{
  "intermediate_size": 1344,
  "rope_theta": 10000.0,
  "bias": "none",
  "init_std_qkv": 0.0248,
  "init_std_up": 0.0248,
  "lr_head": 0.00562,
  "schedule": "wsd",
  "batch_tokens": 65536,
  "doc_mask": true
}
Each number is 128 + 24 x the weight over its row's rms, rounded and kept within 0 to 255. Layers, rows and columns count from 0. Numbers have three digits each. The size before them is the row's rms in percent of the matrix's.

# up: layer 11 MLP up, 1344x512, rms 0.0309, rows 330-449, columns 448-479
# down: layer 11 MLP down (transposed), 1344x512, rms 0.0273, rows 330-449, columns 448-479
# gate: layer 11 MLP gate, 1344x512, rms 0.0291, rows 331-450, columns 448-479
up330 095:136119151109124125141157096124136099118134124060125112125124131111187117141120091103108129172108
down330 095:107154129156139127118154160105024121150113116114046147144129148117100132131134153141120122110180
gate331 095:166136083082102118122132155139140151125094110148126132145128100120097168140179119112158134114113
up331 094:127097129141151121127115142104100114118135147126112125104114157071126110168104149124124175131125
down331 094:101121161173139140134131078135115117141139121117231139172103123130177111141125127114125120133130
gate332 099:113136135111138122143156165108086142130123121173113125108116110117106109151121095148103127110126
up332 098:103186090158161151122189139138141140136099133124133146122117129107122136102119105121130140140101
down332 095:170106103124126189098155104129153123164133087125146107141133182130153130098186122107147132100133
gate333 102:184122122076092132131131103143122150114109143170065088105112155144146096112137127118083154144087
up333 099:142135153119115137131124108122102131145101128124117112103157129152106123067115130146180103126108
down333 102:084145143082135169099135107106191115097148120102194057139166079182145097106115108137099126113155
gate334 101:192102144161129197119097113100106076138148200123111110132122126137082137103110161096119106157108
up334 100:152103132100088159120105150111124081129177156116117112116152138134099133155123151134096110151143
down334 102:130162103108111064110164135108094130151075098127096160132117113135119107142118104155142107130157
gate335 097:120160130118114156097157159134098097144162136103122159178079097158146156135130123129109103128179
up335 093:171071162099142145095085120129115111117124116136143130144204140091111087142088118139138136169133
down335 097:112088111109121137148134134133095169093125133121075129146119145152133150084090159097113155115134
gate336 099:117106144046149108107112116089134136127138111134114133057118094111118114122158085135136107135146
up336 096:104137118122172122127164120107116123126175129090102107124151110101148070125099170129158121177110
down336 098:135130133156118150155116148106049128129134116161072131125095097163133135134133141145150156081085
gate337 094:150131138093128164099120108119116118173113129111117113135170141141117140081142143087149133088123
up337 094:114166113145169144150107169109169119128119143117131165123098120130158133166155080118129113120111
down337 098:150093166152092110140093115111082127123147118141068120155154111150096093132133126167139190151123
gate338 107:127157135122095107126129125117110114136124160146068107104091072150112154126135132093124185099114
up338 107:168102146140072123186113149186118102130125162164133125126092126163096136123089080164135121113145
down338 105:137148086140093118134161133145132135148083120124134159138126167110126141114163119154101125146100
gate339 102:136100126051107095145143108119157142136114211117125102118119102121152148142150120153107154149117
up339 107:135138132116080110145160134152108155112131134100143137109095137136144067101123142187119160096105
down339 100:126119129126134103130093153123060139124132154116124172128166101147149153044122103132147142146106
gate340 096:138135171113160126160108137142124113177158161094112112116139132150131153101157122151154143115121
up340 094:139113173141167146149100129141120162122139155090121151105121164116116115104168102135159143151148
down340 094:146121103075132145084172132128194098138125086138199152161114127131112155097121132126104095128137
gate341 103:143152164164163161114114080147117074120154117158100090091142137146165153146134133081116120154079
up341 101:164138085085094121164141120126130118175100130111142136149142126146094147124109144086135133116179
down341 103:127128157135147111080123097143111143103155102100108141079167127121098140164116116117145138128086
gate342 096:153096135095105134170146142125151126133114165193138118120127149089147144136130108101144196156148
up342 094:119140097192120166120124140133126143117159163106127105099166138133133122148167140104131121113142
down342 095:163132189093124124131113108157195177116090129142181116159098122145133118169086126152119122143134
gate343 101:139061094102120136143106169150103145137099118142119140084132119115130167093097101161101116086150
up343 098:112161129119118124108163089127118089146101124098133138126133133115111108119097134157097101117114
down343 101:149143183137144168154143139121120100102161149129169145098137109131173168162149090086152146115161
gate344 097:145183102065117137127111105124149172152084136103124139122118139116128159130076121139110126114120
up344 091:153159140120110118143089087125104086130127083097120175127095145094154108117158098112119102135081
down344 093:122102111161138140082128190142137164138162115127138126149139147108118156111138161143145113134109
gate345 105:137130140114145158112113098141128125119132131147135088130122125125107081133094150124146170153100
up345 100:145111126144116130133137117141088161136158151152121107134139136100142093146126136121104102137159
down345 101:133202177114128134132133167133057107095118145108071100134112113159145140115107149088146117132089
gate346 102:148141088134079146153137112158128143106111094129114112109176083160123133154118113142149131136142
up346 101:137101135147150156111099159113104167175102101118116115156146138146170097104136122162125132089145
down346 100:119099145164119151137123137140060092125141178166081149114095113136138082123154110136176111122170
gate347 094:176160145096116107115151108135125129103103088146100101123080150148127142124123132132161093135167
up347 090:147125116120095122115121115171128167164166108126128121138162118118130138137120114127121150115110
down347 095:142121119108118115136095144125151097073138157123188161132076120129143149125096132126133112107131
gate348 095:131103129126142146127122108175102151110138085138116145141173130132146154149124098111123103127168
up348 096:099147155132136128134110136134135149127119160151121131196103098192141128153073120144129121140146
down348 098:141107081149139088117142137128111088170095167103151124143143158119126136113179135108173117142138
gate349 103:147159150130103103116115147144104153151125110120128094113139150118164160142108131142095116090099
up349 106:155152097105115155139135157131107142141096135171130148106109107131128154150087129109146118138198
down349 105:136131158109107153106085132146115132097114145119108102141138083161179137118107126164091116109095
gate350 098:138154141142110157149102107163140131137084165148114168116116137130113182138122142158113126123116
up350 096:172139097159129138094132109125146115134103103155127198120133143109121166123201144131111130115138
down350 098:100139148145131113132155145118112159130136120126099100102148072101133098141074127094160115153118
gate351 103:151117159100106096108094134146116114168088136145102115136067120114101152111130086118154139097094
up351 103:166110106115099119120128129136141129117142145161127129139132126074109142149121120093143145126155
down351 105:122086099129131074133123118114162126108124107119158098129149100110131146148139150098147114094103
gate352 096:129112131112116144135107113143125129123155108105121153123133128108106144132102106141106136097098
up352 098:145151104105146121119097125126138119114140156139117115153096124114131173132123119125133135132103
down352 098:135110089150117140106135158134152129179136132149160132109102131158147137126123128144108109131158
gate353 099:100151108185129147155134121129108157110120112108152166131158119156107139147103143083148118112131
up353 096:163094113124142140154123086137137103161086104119120116166116138190103091127180133154136110155136
down353 099:122131143120098139136149158169112106128096073167112166130135104157140172114120124124124140093106
gate354 113:110137096130080100155146155149114117157104133141120161148115103117106137116123150139108125093153
up354 106:086079115127106097149144136134094141139128101141124122127129143143116156077128191149133097108136
down354 111:149190173117159153078097109109133133118149119122120084075114110146104140159148100154139115170096
gate355 091:172121132101107142119153116126101151109146096147124110167118102120120117151132118184110131110138
up355 087:088104093178144122119141138124125142122100152129141137095140087157126128096134106110126109114116
down355 086:157174135102116133081086123114179124137151092102101126144115142105115100173157112135100167148145
gate356 091:148110163136139099156161151123093151142124132139139103127100121142106137120144119109151129105146
up356 087:131151168129152120105152136146085131109178123162105118150157141150130140098188149149133123093088
down356 085:120147119117106145125106130133149136109107117105187140152169119119144110131104124153145172144137
gate357 103:149122132083106136171136136130110110129124112123111134117110145125146132129141119135138123102071
up357 111:154110109131112117166147137143153128164155142078143116133170139148087158150094146116093101137167
down357 102:139132136154109112162108101182142140154122129140143145122142146176111106147136142114107135144135
gate358 105:166093145108102124154125112161115082113105111117098139153130140105136111164134131122147150121126
up358 099:091119108117121126119096162110165113137130104125160148120142143134144114125165095171097099107163
down358 104:125149139139111123128112133152189179108129104145135155140172187116079115131126136103138131121140
gate359 107:119103102119146128131175142152136133145139156112101174118119122112072110125116099109154151145094
up359 111:152097168111125090165145165183123123137160129152125154073119097130186102106106101181142140169103
down359 115:156102134120128145137192105108068124138134114113076102115138116151094140128156137110128137108149
gate360 102:123160121150084154163123108121147126137132134113148084129125128156160147088113125112117123088112
up360 100:147117104172152135119087132123105139146157119146139125138107131144160134091115106101130158173120
down360 101:131166142149141149128161121133142134137145113068148137111154118184135127104138112156095125123081
gate361 098:143143126148116158126117101147090099160086162129093114141139144123122159152159154093146104130144
up361 100:141149140087180113126122132092112171085161119101109154111101126088128125148137101144113125138079
down361 102:097125110149177117133104146118076128180112152118083104087150115110135151165144127135139077113156
gate362 101:137073145118097128130104142153118104117111092134150145141119091113135114162101122139142109150119
up362 104:100123139116114103106139158062137122089130148095155115134114123127111119158124091100104146135139
down362 104:156143095180097163095095116153159114106173134126161084127124161128111092170148143151147136117135
gate363 099:119153136084113098128080124162117193132134165122116118116113110145169158136125115113146164149141
up363 098:128088145117155130114145097112142153124141135134118185111126096142173115103121151155151202123117
down363 100:133169134132132121116085136136031146122124133094000118163130054112147114111148115155123144122103
gate364 101:127169109116165125151127121142131118140127170183128108171135145112149072129095090124160158171158
up364 099:136149134119160165145118123141140145125165123137119120093174113153181122108077131178098122126124
down364 098:152125168063125124139144130108127161183114133081134074159119116133109183110184129083121155136104
gate365 097:063103095131138122167142161167092131121117144139101158188154139143127153116145133154158093113148
up365 101:109117144148149107140162176135133151149117167134106124171144112153141129131193115125132117107169
down365 098:143136161140164163111092105094150128124133172160113111128127154133098117123122144083115167178120
gate366 105:144115162125105141110094090131108114155155161102112117171145159129106112106104119123101137105121
up366 099:137150103127116107124176169148109127139130131109127164083102134106097099052172105120172092138153
down366 103:144158101100128126170114148106154094159138133153128105126189152111125092182202136154112121099106
gate367 104:154148144064097104150110107144118139136158157125103163081139095119193170140178143110152126134096
up367 103:140110126129163112124119129135090126140142102086118147134147118135103118119146166126142150163125
down367 102:132128120151134101106137126136070156148125125165078079159132095157111121099161118161119091104152
gate368 103:151119095131120138119175085154101130104142071131102164138142160121178143161136151125145161111086
up368 095:067108138087123137156094118062126132104157097117124128128119126136176120130071158136119106125119
down368 101:129138118127100108110136159159166115157163143114103132135134181137107127131120105099098189135156
gate369 100:135143091079168153117142118153111124127169163177115075120125146156139143149140158118106125124096
up369 094:157173119123113107147103128153150121160157151118113097123121176111167103160125153121133144182139
down369 099:160113127172110070099129110141101138087087090133101164169181116137100120108129131111129137090150
gate370 101:107080112138084149138108137159114140096122120176119106152140101160138153098087121099130094120108
up370 101:105115116142139105096129142130164128112123082120119129138112102122116144096133116087075127080143
down370 105:122160101135154106141127088128123109189128137089101128128180138099135133098148183125127136168113
gate371 097:136157105145117105147128147100124151124117152164141167145106123104110121145121124156108109118140
up371 095:110133152142125165138121110114154126170153151164114125129139118167147156126109119127154142148149
down371 087:130121113147138093164132157099105135147129150163124140116131124114099108145093162155103103101187
gate372 104:153144159123123137149144122161131133111139099149145100134095127140136095149117125147135085067120
up372 100:139138117154146153115092102178139088160137161116165119116164157129088143126098087112112118126127
down372 105:126094166114116096103163114139166129053152137116148129165102139181085128204131165107102112127135
gate373 100:123147137123115153099123140132110154139166116133115157114119131160118096119115110137102096105143
up373 099:148105106125146171139100143096131132150100131107134149116177098139159138126112116133141113148164
down373 100:105148147114101124103121124148125125153109115109144133138104165118133075104125167128121161115119
gate374 098:141126127097112161148111076125090154143155111136121123154139148107155123140128131122139131116127
up374 093:154119076134111092133112121162147071118114122138129122132081140129143125142118091145148114145169
down374 097:063134130166141135125117167143180173127188160118135129119110133138145157126183114123066174146144
gate375 103:133123149161149138128136122112138102140155158106115122098106078151131128161137161105098078139125
up375 099:146127159149133135130147100126119109092157094127143122111096155181159129090130120117140103128145
down375 104:086107109141123116150101103149101118168142136105107130132150152134144103135148110129145131122093
gate376 143:111133145088116155157126157133124146136138157161121151121121164146118104149121114122084154126130
up376 210:160157122162150126092147097128105087147133107100110109095119097121118155098114160100133121109084
down376 088:105137106150135147104136118113000132137109101115000114099136046115135139131122134113122129110116
gate377 104:123155166143171152166112135143115102134181136161077119127145108136132160149105129134101129123121
up377 111:130116139086136141180113145157166109140157149098168112110159118130122114120095117107123138145131
down377 107:155123106128160110093111185122087126157126114089068101135147103125081125128127118146125163170137
gate378 097:144104139057083123139122094159135149151145134127139167105127120103107101103129113140140127107080
up378 090:139176088138130099117142117171154149154121135184132096101138139116130144144187156123115144130140
down378 094:088082143122122115141081119084044127110128118098065128153131099116132119114101119161112116109135
gate379 102:119118187079133148138093107143126121096165179101129099070140102124129114118114149103123122119111
up379 096:119121174155130136149107128099149124102137108126167122132152108136101154142111108155124103122070
down379 099:112129069112093152141149144147182138177082086181207110161098139113140125151142107132133090079153
gate380 100:109133104105096109157151157132122117099101115134143157098133139081169101129133124157134154151123
up380 091:153147164132101135125123092147151145135101151148146111114095131129120162172108108091131133085112
down380 093:109091105125134108128144164120099135142151126064187167113186141093165087087130124174133144183139
gate381 099:133129113131148121137102127129131143173131142154120162114116126107168152079100085102166114117160
up381 092:133102075106153083125131134137141102124103138101115164116160127117153113132117112135131134121127
down381 096:104132158142108141158154160133171139113157120127151124100086144146156113107126131163122101068109
gate382 102:155105091101133114134127098123116074124165114095106100148170124191149109143107163156127099132132
up382 103:158179134116142180124128129106131192129119116124118102101104134137145124108157139096119106165185
down382 106:150153149132126107124179118111115116130149122136147110112119117138144092117110146178149103141149
gate383 105:133124131157111070170145140134144134073160152143131176093102111093110145181106127145102092139166
up383 100:094124146131163127156115181111128114157149138154108086086124089131115130136116156128084096149112
down383 109:130139105082117114120142080148110111127110084095168154183142113116135136123104124116161148106129
gate384 099:112099140087118123122126165154103148161154117123081153103126105097142129072137145145113126130093
up384 100:117137126114122126120129137147154119147102152151134116144075143134094118127147138153149093123124
down384 106:115126113117148100107091134096105148145133118119124178120154159132162148109148131162153099150104
gate385 104:165121140129070070164117131098124126126116118124078168072113101134080140167074129121132164115101
up385 110:080136146112118087140167119105126157129120160145124136133134104131117152152124124110128150150155
down385 109:133117090143124174137099118123155175143120155139127132145140162165147129128159137127144160136149
gate386 095:156145123079145173107104120149114133129144100096103106113135131092139143106131125146144148150162
up386 092:118165071090106138140100139156118114114127147110093116139101108109110099110126095116124132097161
down386 095:153099188124165143145157142120109116145149119131133134101101146145142146156123161131123127153118
gate387 096:139131108096128117114121169098135137152101131152141122120121107147091122144126147099092137155162
up387 095:100112124121121172133131129130099087140128133126103112104128106120114142127121133133095119106147
down387 093:166147097099141153155127118115170159126117142108193140139128187110154137091126154145162129160101
gate388 102:167151139110137097114144146126127124153145113131111118135104106128105124102137117092170132142131
up388 105:151124154146101144142107091160121131105126155187094144131139099094121118099159144172130156113153
down388 100:131143126172102137142159102110081113097115110120074129138126106104128140101147139050194150105129
gate389 094:132118145122119121114137130165124120101138126114157148095116137116141125152082125140139153145077
up389 090:155144103178115162126128116181086121144133151146099089146140136125140126149161131110168132159140
down389 092:129115106149164092114116132122105093131093179151073147119150149173114117112133120141157170109137
gate390 103:123159111146180132165127148139041079126101109114075132124152096099136147126151153150121127146118
up390 103:140097102152147109151077095150167099122126132078162141100122111128149113180130149150133147145182
down390 106:161130128128115134107156112125095135101127140131118140139132148194128095129139177138113129162090
gate391 099:161098127160116158115093122151142102151130155146132167137179072132113184117131117123136142120153
up391 097:130126133150145125133129096146130150101158157134129129149168103114122152139092126135146156159127
down391 099:109138128164138118155100131105178102127097113129185134055123135087141139110122125131130092125135
gate392 091:154149117155113098117148185116103152155158109110125168147137131137178122132143147109117123120081
up392 091:102168135153175109121150119084135181130134129083114117106152133124122100161147116144135137146127
down392 091:140139142111131127165128137111105098118090108167115138143114161108154104147125143169132089134181
gate393 097:079134140112143096132133170113145134121151157129104128086131119124154104109112165153147127128101
up393 095:126119151127142062148118121140154116186090162170137099139146124124147189126165095104110134083116
down393 098:125147122103108154164084127145146140130103150114149137107090135098169110177111181114121086132134
gate394 099:114124128041151099140143128136140130111133116106137103120122135151150125081149101140109114098079
up394 096:138119137108172152143111136129140087124115078125141093132130117119114164116177138085113110113140
down394 097:116136092099111118117140125137165157131182137139133129131104152147100107116133113198176129196101
gate395 104:133097158083114103150097160152115107118092113127106098115112111113132139112102112145123132130120
up395 114:124139112156142134147151105117145176131128090128136135131132111110120137162112084135130136143131
down395 102:135100090120129124108180113150067115116147128140046108090153127118124146104110113145140115152120
gate396 102:097147122137134173149133135147087104154164093171119137153133133129101131142067154159127154134146
up396 095:140183121150166128105168107163142131110088111141147133126093141155102159145136129075156169118097
down396 099:157085164087105144131093125120124107107131167106158136157182174123131120117139136178122085134155
gate397 104:110137164111137127126181157107105151133103094133118128171088116159150146138100123137114085124122
up397 107:138121103072126118143155135126111134113112083145115103145103137118137161127145127140120105122110
down397 101:159091098130129120111103140098227117167093148129150125152164112108103109168143119119119104199140
gate398 091:127114136142145124108106151142149082153135144128121115052146126150148168111134108154141104105135
up398 088:115111122115135139119122111116126129112141107113118162140146145103119123149145142115134144118115
down398 090:130173152158131123140160144153126115150095091137078097116136134140097105176149100124115095099157
gate399 100:122131160133162102125111165143098094159118149113095135177107111104100132081127144135114131085096
up399 104:135120096142117113147141138121129160112192147103095138094154116158153068123151152138147154143140
down399 104:145121156126154169149134112100148112096113159163119167116113077166136112116087152147168134110155
gate400 103:151165146092148153156117088117099101165137125098083116111114087109138086121088170145123110131121
up400 105:136139114119138100121177117078136122133130111130131149124119099123123125159137126074119112172113
down400 108:164142102136110100162116109129124160146106138108118075127134134182094119130116083132164099137161
gate401 099:133122171110143117133125109110149118118127194154126122154132147129138140136158123159142128131116
up401 094:106167112136108181169152105136147114103100117188117148146101130118122128114087122116130103100132
down401 097:156134116076168102071114168103121153129175105076102130118123125131116173134154092085126139137082
gate402 099:167166117111126142155159101149148139135155100151138110155136092136144140112086122131131078131106
up402 096:101148123133162106125059126153133102131153108155117155145141117102147126100091111116131163170131
down402 100:090139111088122127143142072135054097123092142111086088125143120106113143115162127129109116124111
gate403 110:162171129140127096171100154119107123152136146139143099144128139138108093141131107097108119157090
up403 114:121128127136140119138119156126127163111123132169125111123136087172116111169086143163160180169117
down403 114:147137142127115159106128154160213124146142117140233150112153193150131124120140107118173117135162
gate404 096:144127075110106137125104153118169123159127156143146167158144145098090168111102168104138090105095
up404 093:123134092116140159167193151141131096095170128134153091104129125139125095144064115192100152115131
down404 096:130094098113117095113117133107093108143146128105073158136141106107128184166149177101149114139117
gate405 096:111130110132122136159110132133069129118137142184092149126177108114160126079164143158170113100129
up405 091:146181114154130154103154162108132100152178117113093139071140149132138092105110133123138117162143
down405 097:134145118128103143115155098131148153141119147128134116125104138159100089130120154154120142070085
gate406 106:154161180163096147161116076163130145153136163141107087095131120113110134149127137145122159126119
up406 105:110099115103145115107119121111102127134163154088136138146140112133134123132118148106108122140146
down406 103:083146108121154151152127111157177138094134106129197136168166124164110107102103119142123145109168
gate407 105:134153149104112139125132089148108090132134079106102142102167136093110085081113124103128103139049
up407 104:118128089074089085144151144129142151145123117152141112110088153118142133139152117123129114094137
down407 109:134156143129142133153144127139207086152145115155224118126139199133112136137109150121115132148123
gate408 097:087176145115174114135148152142134109168139090069125133121102084162156111146103115094149131090058
up408 099:105177128150107110140151108105130107104136160150117124090103117099105118142144115110148146104103
down408 095:177090086098135148132132162158173122120138151131137142150134177122118148128124135083116101166160
gate409 100:106156144145103118121119095134098117173114130127101132112178141153133132119156126155097128096095
up409 095:108135130114152137125121104133101147116148128082125116149130155107123065132172168156098096081092
down409 099:130107185099172140151154186119095159141109145144091120139129130159130111136127100121136126120168
gate410 100:116129117159158115159117172130092116113180137142089174063131124125147139131110175139076142120132
up410 100:174162108153143142078151116124106136164154140110136137129113107103123208154136110119108128144147
down410 102:133129092123086120149105139116168131156119146158087114139183087121128112093115162129163117123113
gate411 099:118077189137114111146132149120164145147116141114137140095127074101134137104110113141132126164121
up411 097:100092146092159175140126102108139107100148088141119097158081131162088126189124112148112128167134
down411 101:123114116111145111163098117124139129100108120118101130130123123100141135101178140152110130116162
gate412 100:131137154096171117126137108144144139123128172148097145103143121110094142144129141160097161156142
up412 096:132139124114089162081144118113126141118151111121130104145126174154082125122094114129099125134141
down412 100:138130151126146120134115108131082139143127171134125165110130195093158152141137122144166110101130
gate413 091:105124133134140137165099128129097119147144109122101116155129096157125094156100073151102109110142
up413 085:081086127121110147124111123115138149148117102127143108173123115162106112133147072146127130127167
down413 090:142125124063111126128152123127153167137132144101129159133107145097120148073163153095167143127122
gate414 104:114152149130146128112160168119097132137134156119080120080117133086136107156115146146104163124110
up414 102:115121158099082090129136153166109125108141144089135155127110134105149111111098128127163123137128
down414 106:113101161140128161098132097129143107132128144175155087118104192122133117123134146128174149153140
gate415 122:106130145101145134115111127114116159146143115126160094110138122103128109076119120151085109155113
up415 117:136117098129143089123147164118107133092120174117132131131130152173109150106145097105137097087162
down415 106:137131130167151106134122159139139063132132146079108068108104113093117126147164124108113138116109
gate416 101:097071147125119119113071154108115110099125165114131108110087100129162102160106162123136088161148
up416 097:147135128132117103109136147162147119160115181151124126107112103137142170092103137139197126148136
down416 097:104103140156117145156129108106107125126146116094109126127103125128138106141136152147103114141121
gate417 106:094150122151129163143121138117116120135134116138129087126121139147121139120084146128129108137111
up417 098:121145111148125183125131087097091112163098116163112105122114145131131153118100123115090109098132
down417 100:148069138143113103124131152146127129087141165126124186133161142122105115094138113132136167149124
gate418 105:093147131132132102144132144124117122159142150087089111173136115177110160126117138156105132115137
up418 107:112121134100119155085164155128156153113126128109169145114124127119120098111182152146137150142137
down418 106:127140142085118134131135135139119133128092099110122110135104100151105158118110137182093137143124
gate419 092:146113120089123141156134110089136135130096181113126117077133131147132109090128171095131159138087
up419 086:097153145101148116140205110138128134132121113141123113116120129125112117111121083104132152112121
down419 091:129143152125118116112102138119072138124142168126140108161135134116148142107164149139124116109142
gate420 095:106116186110111116159111170150130114125125136140120087160096146098176169129133187107126157133103
up420 117:152136143102150114096146121140123096160143139122114158096119101133145106090099132141119119115131
down420 099:141154170082113140089154137114127120124133095142182111139132156114125133122094129129124160112111
gate421 102:128125119085084145114126115140113132139099111142134147155140118113125128125115117119147171097127
up421 095:154119121127112077164097125111137164154143161159124138099146131131142156171156123141164123145188
down421 099:122122095120083141109141152130140131114126073081149156157138166119122094079122101107091144144118
gate422 101:134172123129142113135118167174122138158135120181128120109139138143123136125100122134161168116191
up422 099:133131124123115180131099152156111131153108175183113138134141116139108129104172113123147123194155
down422 099:122105181153126119105156121138131118093130098089131118125110120133171129108108145113101108094088
gate423 106:182131166147107141138111081145114097153155129150112108092154070114165126105160136117148148127119
up423 099:120117191113115161140132157114095122121148138124132117115124117122140137178115167117113145143147
down423 100:109136140144168120101097146148150159132137096135093164145150135148116143127163096125126118119132
gate424 095:177125100180150117151123106122121161125153134135099110090131091101129090164112102183163149119139
up424 090:121111154125150126134140137112125122135097140131156127125105137104119143132136117100150157144128
down424 095:095134142093119177135137139153073131126170130118136109186133146134134074117125148163099117117101
gate425 093:154113086075099121131126089129141100093115147143087118110145138137101158146099201075139120105105
up425 090:115140143118138143122125144099142101109199150148133126150129143116107141116161146126114156138120
down425 089:171147145154106131100087141118199119107055113085191117110152117161109115133112121132129113106118
gate426 097:119119140153137137125138195097108103131142129138108148125145137107135115135137098150103117100117
up426 094:151136134107143129123105168102143127121083154110117114148151168127127141142140109132146135077125
down426 096:118141114171121132172104090130108089111123167112177105102062091092118148130138129113160173140129
gate427 105:120137123148136103109131174104115141184138120138111126144128114152139100100144134129134161128159
up427 117:134103140142116137151113101122111134101128141112105157129156158089111162161168122106136128146154
down427 106:110191150163158157135114132157143115151130187156145161145163136136118115124154105111116100156158
gate428 092:130115164080102173135145121104154131149136144168151119120111153146100094127083116127135110110132
up428 088:128143134099146136133168091098132130088109121130141151146113140110135103125105139125079126154124
down428 087:115128130160117102130121144164088116144142139156106110155161096145140171112149153158181107122127
gate429 100:113113130143099182130093104124106092108133154133109128103176097106105157107102124110121126107094
up429 096:153103112139125115144134142085114163173103144152138094125172137165126142131162116149149171094148
down429 100:111102150122162101158139120118122114142149143107175152131104137086146112137123161120115147137126
gate430 105:169124107141132144126173143158090165124084145124107136160141094157098188141081088141109135122140
up430 109:147147143144126113094114124144074138123161152110133145141131128147121153112130164135099157128110
down430 108:112139103111141079108122171125125151141133130136116115138130193148136087121142077125129150147119
gate431 103:126103097110186138118093149133127140159096099132129095147126112138147128110148138113091108094138
up431 097:109122127088130161134153144142139180148128097119171134145079132136135087139113103166120143114158
down431 102:143154104082128133128129160118115079102104150112131134169151153143144152070143137151173085142128
gate432 107:147134136073079126111095114170115097159073120145131131119175147120122099106135152126109110107087
up432 106:183101169118099091133111109133113103160082110137117158135171121135125116125096133164137116105131
down432 106:100159141180199118110154162107167160098205147097124071125096111132129167149119115100133140167134
gate433 101:113122148081121162152081135146128091114117138094104153121130126116145154124125139146104159124128
up433 114:130124099158104128114126129142119129140088112082157123171128121069097070099120165103150139108110
down433 100:132125150152172131166108108140087121123101140143135102178142161125170143107129171116152136105116
gate434 098:199146137127135128116141122132126142129150159116107128145121126121142131134120131094104140112083
up434 110:115171104136127159099135151150100122120150098105114099138141132142117101154127124122098129106133
down434 096:211108155135131104139134139119108124124152130144087142117089100132118136157118125116104129141116
gate435 123:129124139119074116125201131136062125153168139118097117158113098139146135128094123110135122091095
up435 151:123161134141115125119108116136135120098173136138131072120133122131139125168116086105135163127104
down435 153:129138102079082123093152162158124136108106113121104171129101188115143144097140110154094104158151
gate436 101:139130149130163127136131131098134107123145119172097135127115115099104086105120130105102138114095
up436 102:159113143071108173117126138107136105145107128076140156124121124147158102111139115113131145137101
down436 101:109124131171158114126099137115180130122135095139159140089124153094123080094077156111105132126095
gate437 103:126124143171110139142122164138119127124157139173104150050125097119150114138133171175096110132133
up437 102:137140115148110133115161110138136117103084148158114127113106142098112158124152131150112128119136
down437 106:142156107152071187130137133108141105127174119146154146149138162146094157155159135115118128137149
gate438 111:137146112110110096101133145162074098149128101097116125135108121124123116111133175101126131116108
up438 114:130122139098103115113098100141088114089136116094123164151147144119112118183155127081147159117119
down438 109:132116127134151159152167140148099165143115115107070087142132145158114107112126118130131106140149
gate439 107:156133136164115176146127131105115117129131146133139143150107121142115115090073151113108115124136
up439 106:103098172096131118132158158154153131155118164127153089081145136121098143125118125153138096095141
down439 112:124143144117107111059097140151176125103161124121196121118105126121145134128126088099107109097134
gate440 099:117129125111124137137133175113157105144145163111132112094103115089153141116132147145157129107164
up440 092:090119108175135175090121122121144138141136111154144104114163135110103091168123086127089140108106
down440 093:142153139091117132133152110115117106126134134089103128120115146128127131114162084125144132131091
gate441 100:131127126137154125121100129155081123154131095071085139142094119132115130080170134135101121107153
up441 099:123151139133132093111102146132141119121148124151089134128138124086093118123162153102154152142137
down441 102:141098111104112100095120138128125115101154083095137156111159121119129113152134124137084114103164
gate442 109:182123152147124125161115141126120125148113111128105132095133160090157115103141146127115090118140
up442 106:148108142094140073152138147144131153131132166135154138164149119092124198127161105141132142103144
down442 109:085140126128128115104140092151118138080127092098042152125129131179119096100136146086126105161080
gate443 105:121146124100132172154106163141112138095092114078084099085141153176128132119118114140157116140079
up443 108:112143135158137111122111156123113123136156119164153083126098151164090128093115152154139103112154
down443 108:142125127117106103102143183096132136155134100101125131124160135139142119106140157140122161182145
gate444 101:143124138099125120102118183123128165127163163141154117114139111152146102131124183128095103120106
up444 096:117123130120134156149128121119114091126158180166116115160152118081143108150103130147137126096132
down444 099:140104126138141123118112137140148170140143071108191112106099152126141123134126116147138140135129
gate445 106:110137144101139138118153183144128085182131174129123103114160135126130128099089191138107113115120
up445 110:137116113098136174137109152144137081160139172094137122120130116078106154086103199150120090099128
down445 102:099129100128133168120146147120112140189135143121119127144149156099155125101106131144150113096102
gate446 106:120137194141120110107139113153114148096129143122108143165103129143133138127141137121136105095117
up446 100:076097093128087119128086119122118129130115137164119152134173122137152190120146139131184096107118
down446 106:103137159121132125141096077083088113072103178122117133151105091100134148106153143139106130168134
gate447 100:143104141083101127151120099145157190134144130161087106092144125133146153126159135161145099106155
up447 094:090098157143112102098161134088108169134086122115146172084157104128139101137150084157133179157128
down447 096:110137113093122105132113066148109137157152114153091099153135153121127178187109113137147102111101
gate448 103:079136138135132150165115136108083120172144128088104102114146159143115097143090115143097109116101
up448 097:054154096139132090144118164144121157155105123152134122141131134131147124118095144133107158104079
down448 100:150114110164111125096122089195067116090129115179093114134172158115133120094184194162192137118144
gate449 103:097101130098122119136122123125120111177110114105139161184140126171175128095131106131150100096136
up449 098:141105136126128138141133146157114162126131132136134132133119145128119151139136104139134159158151
down449 103:115135140110172120130105111108103134125109120150103131128153113123170152064102115135147100108143
gate450 101:148131136128099114141146116129119157131121103067086121142113125150096116108111138128156146083075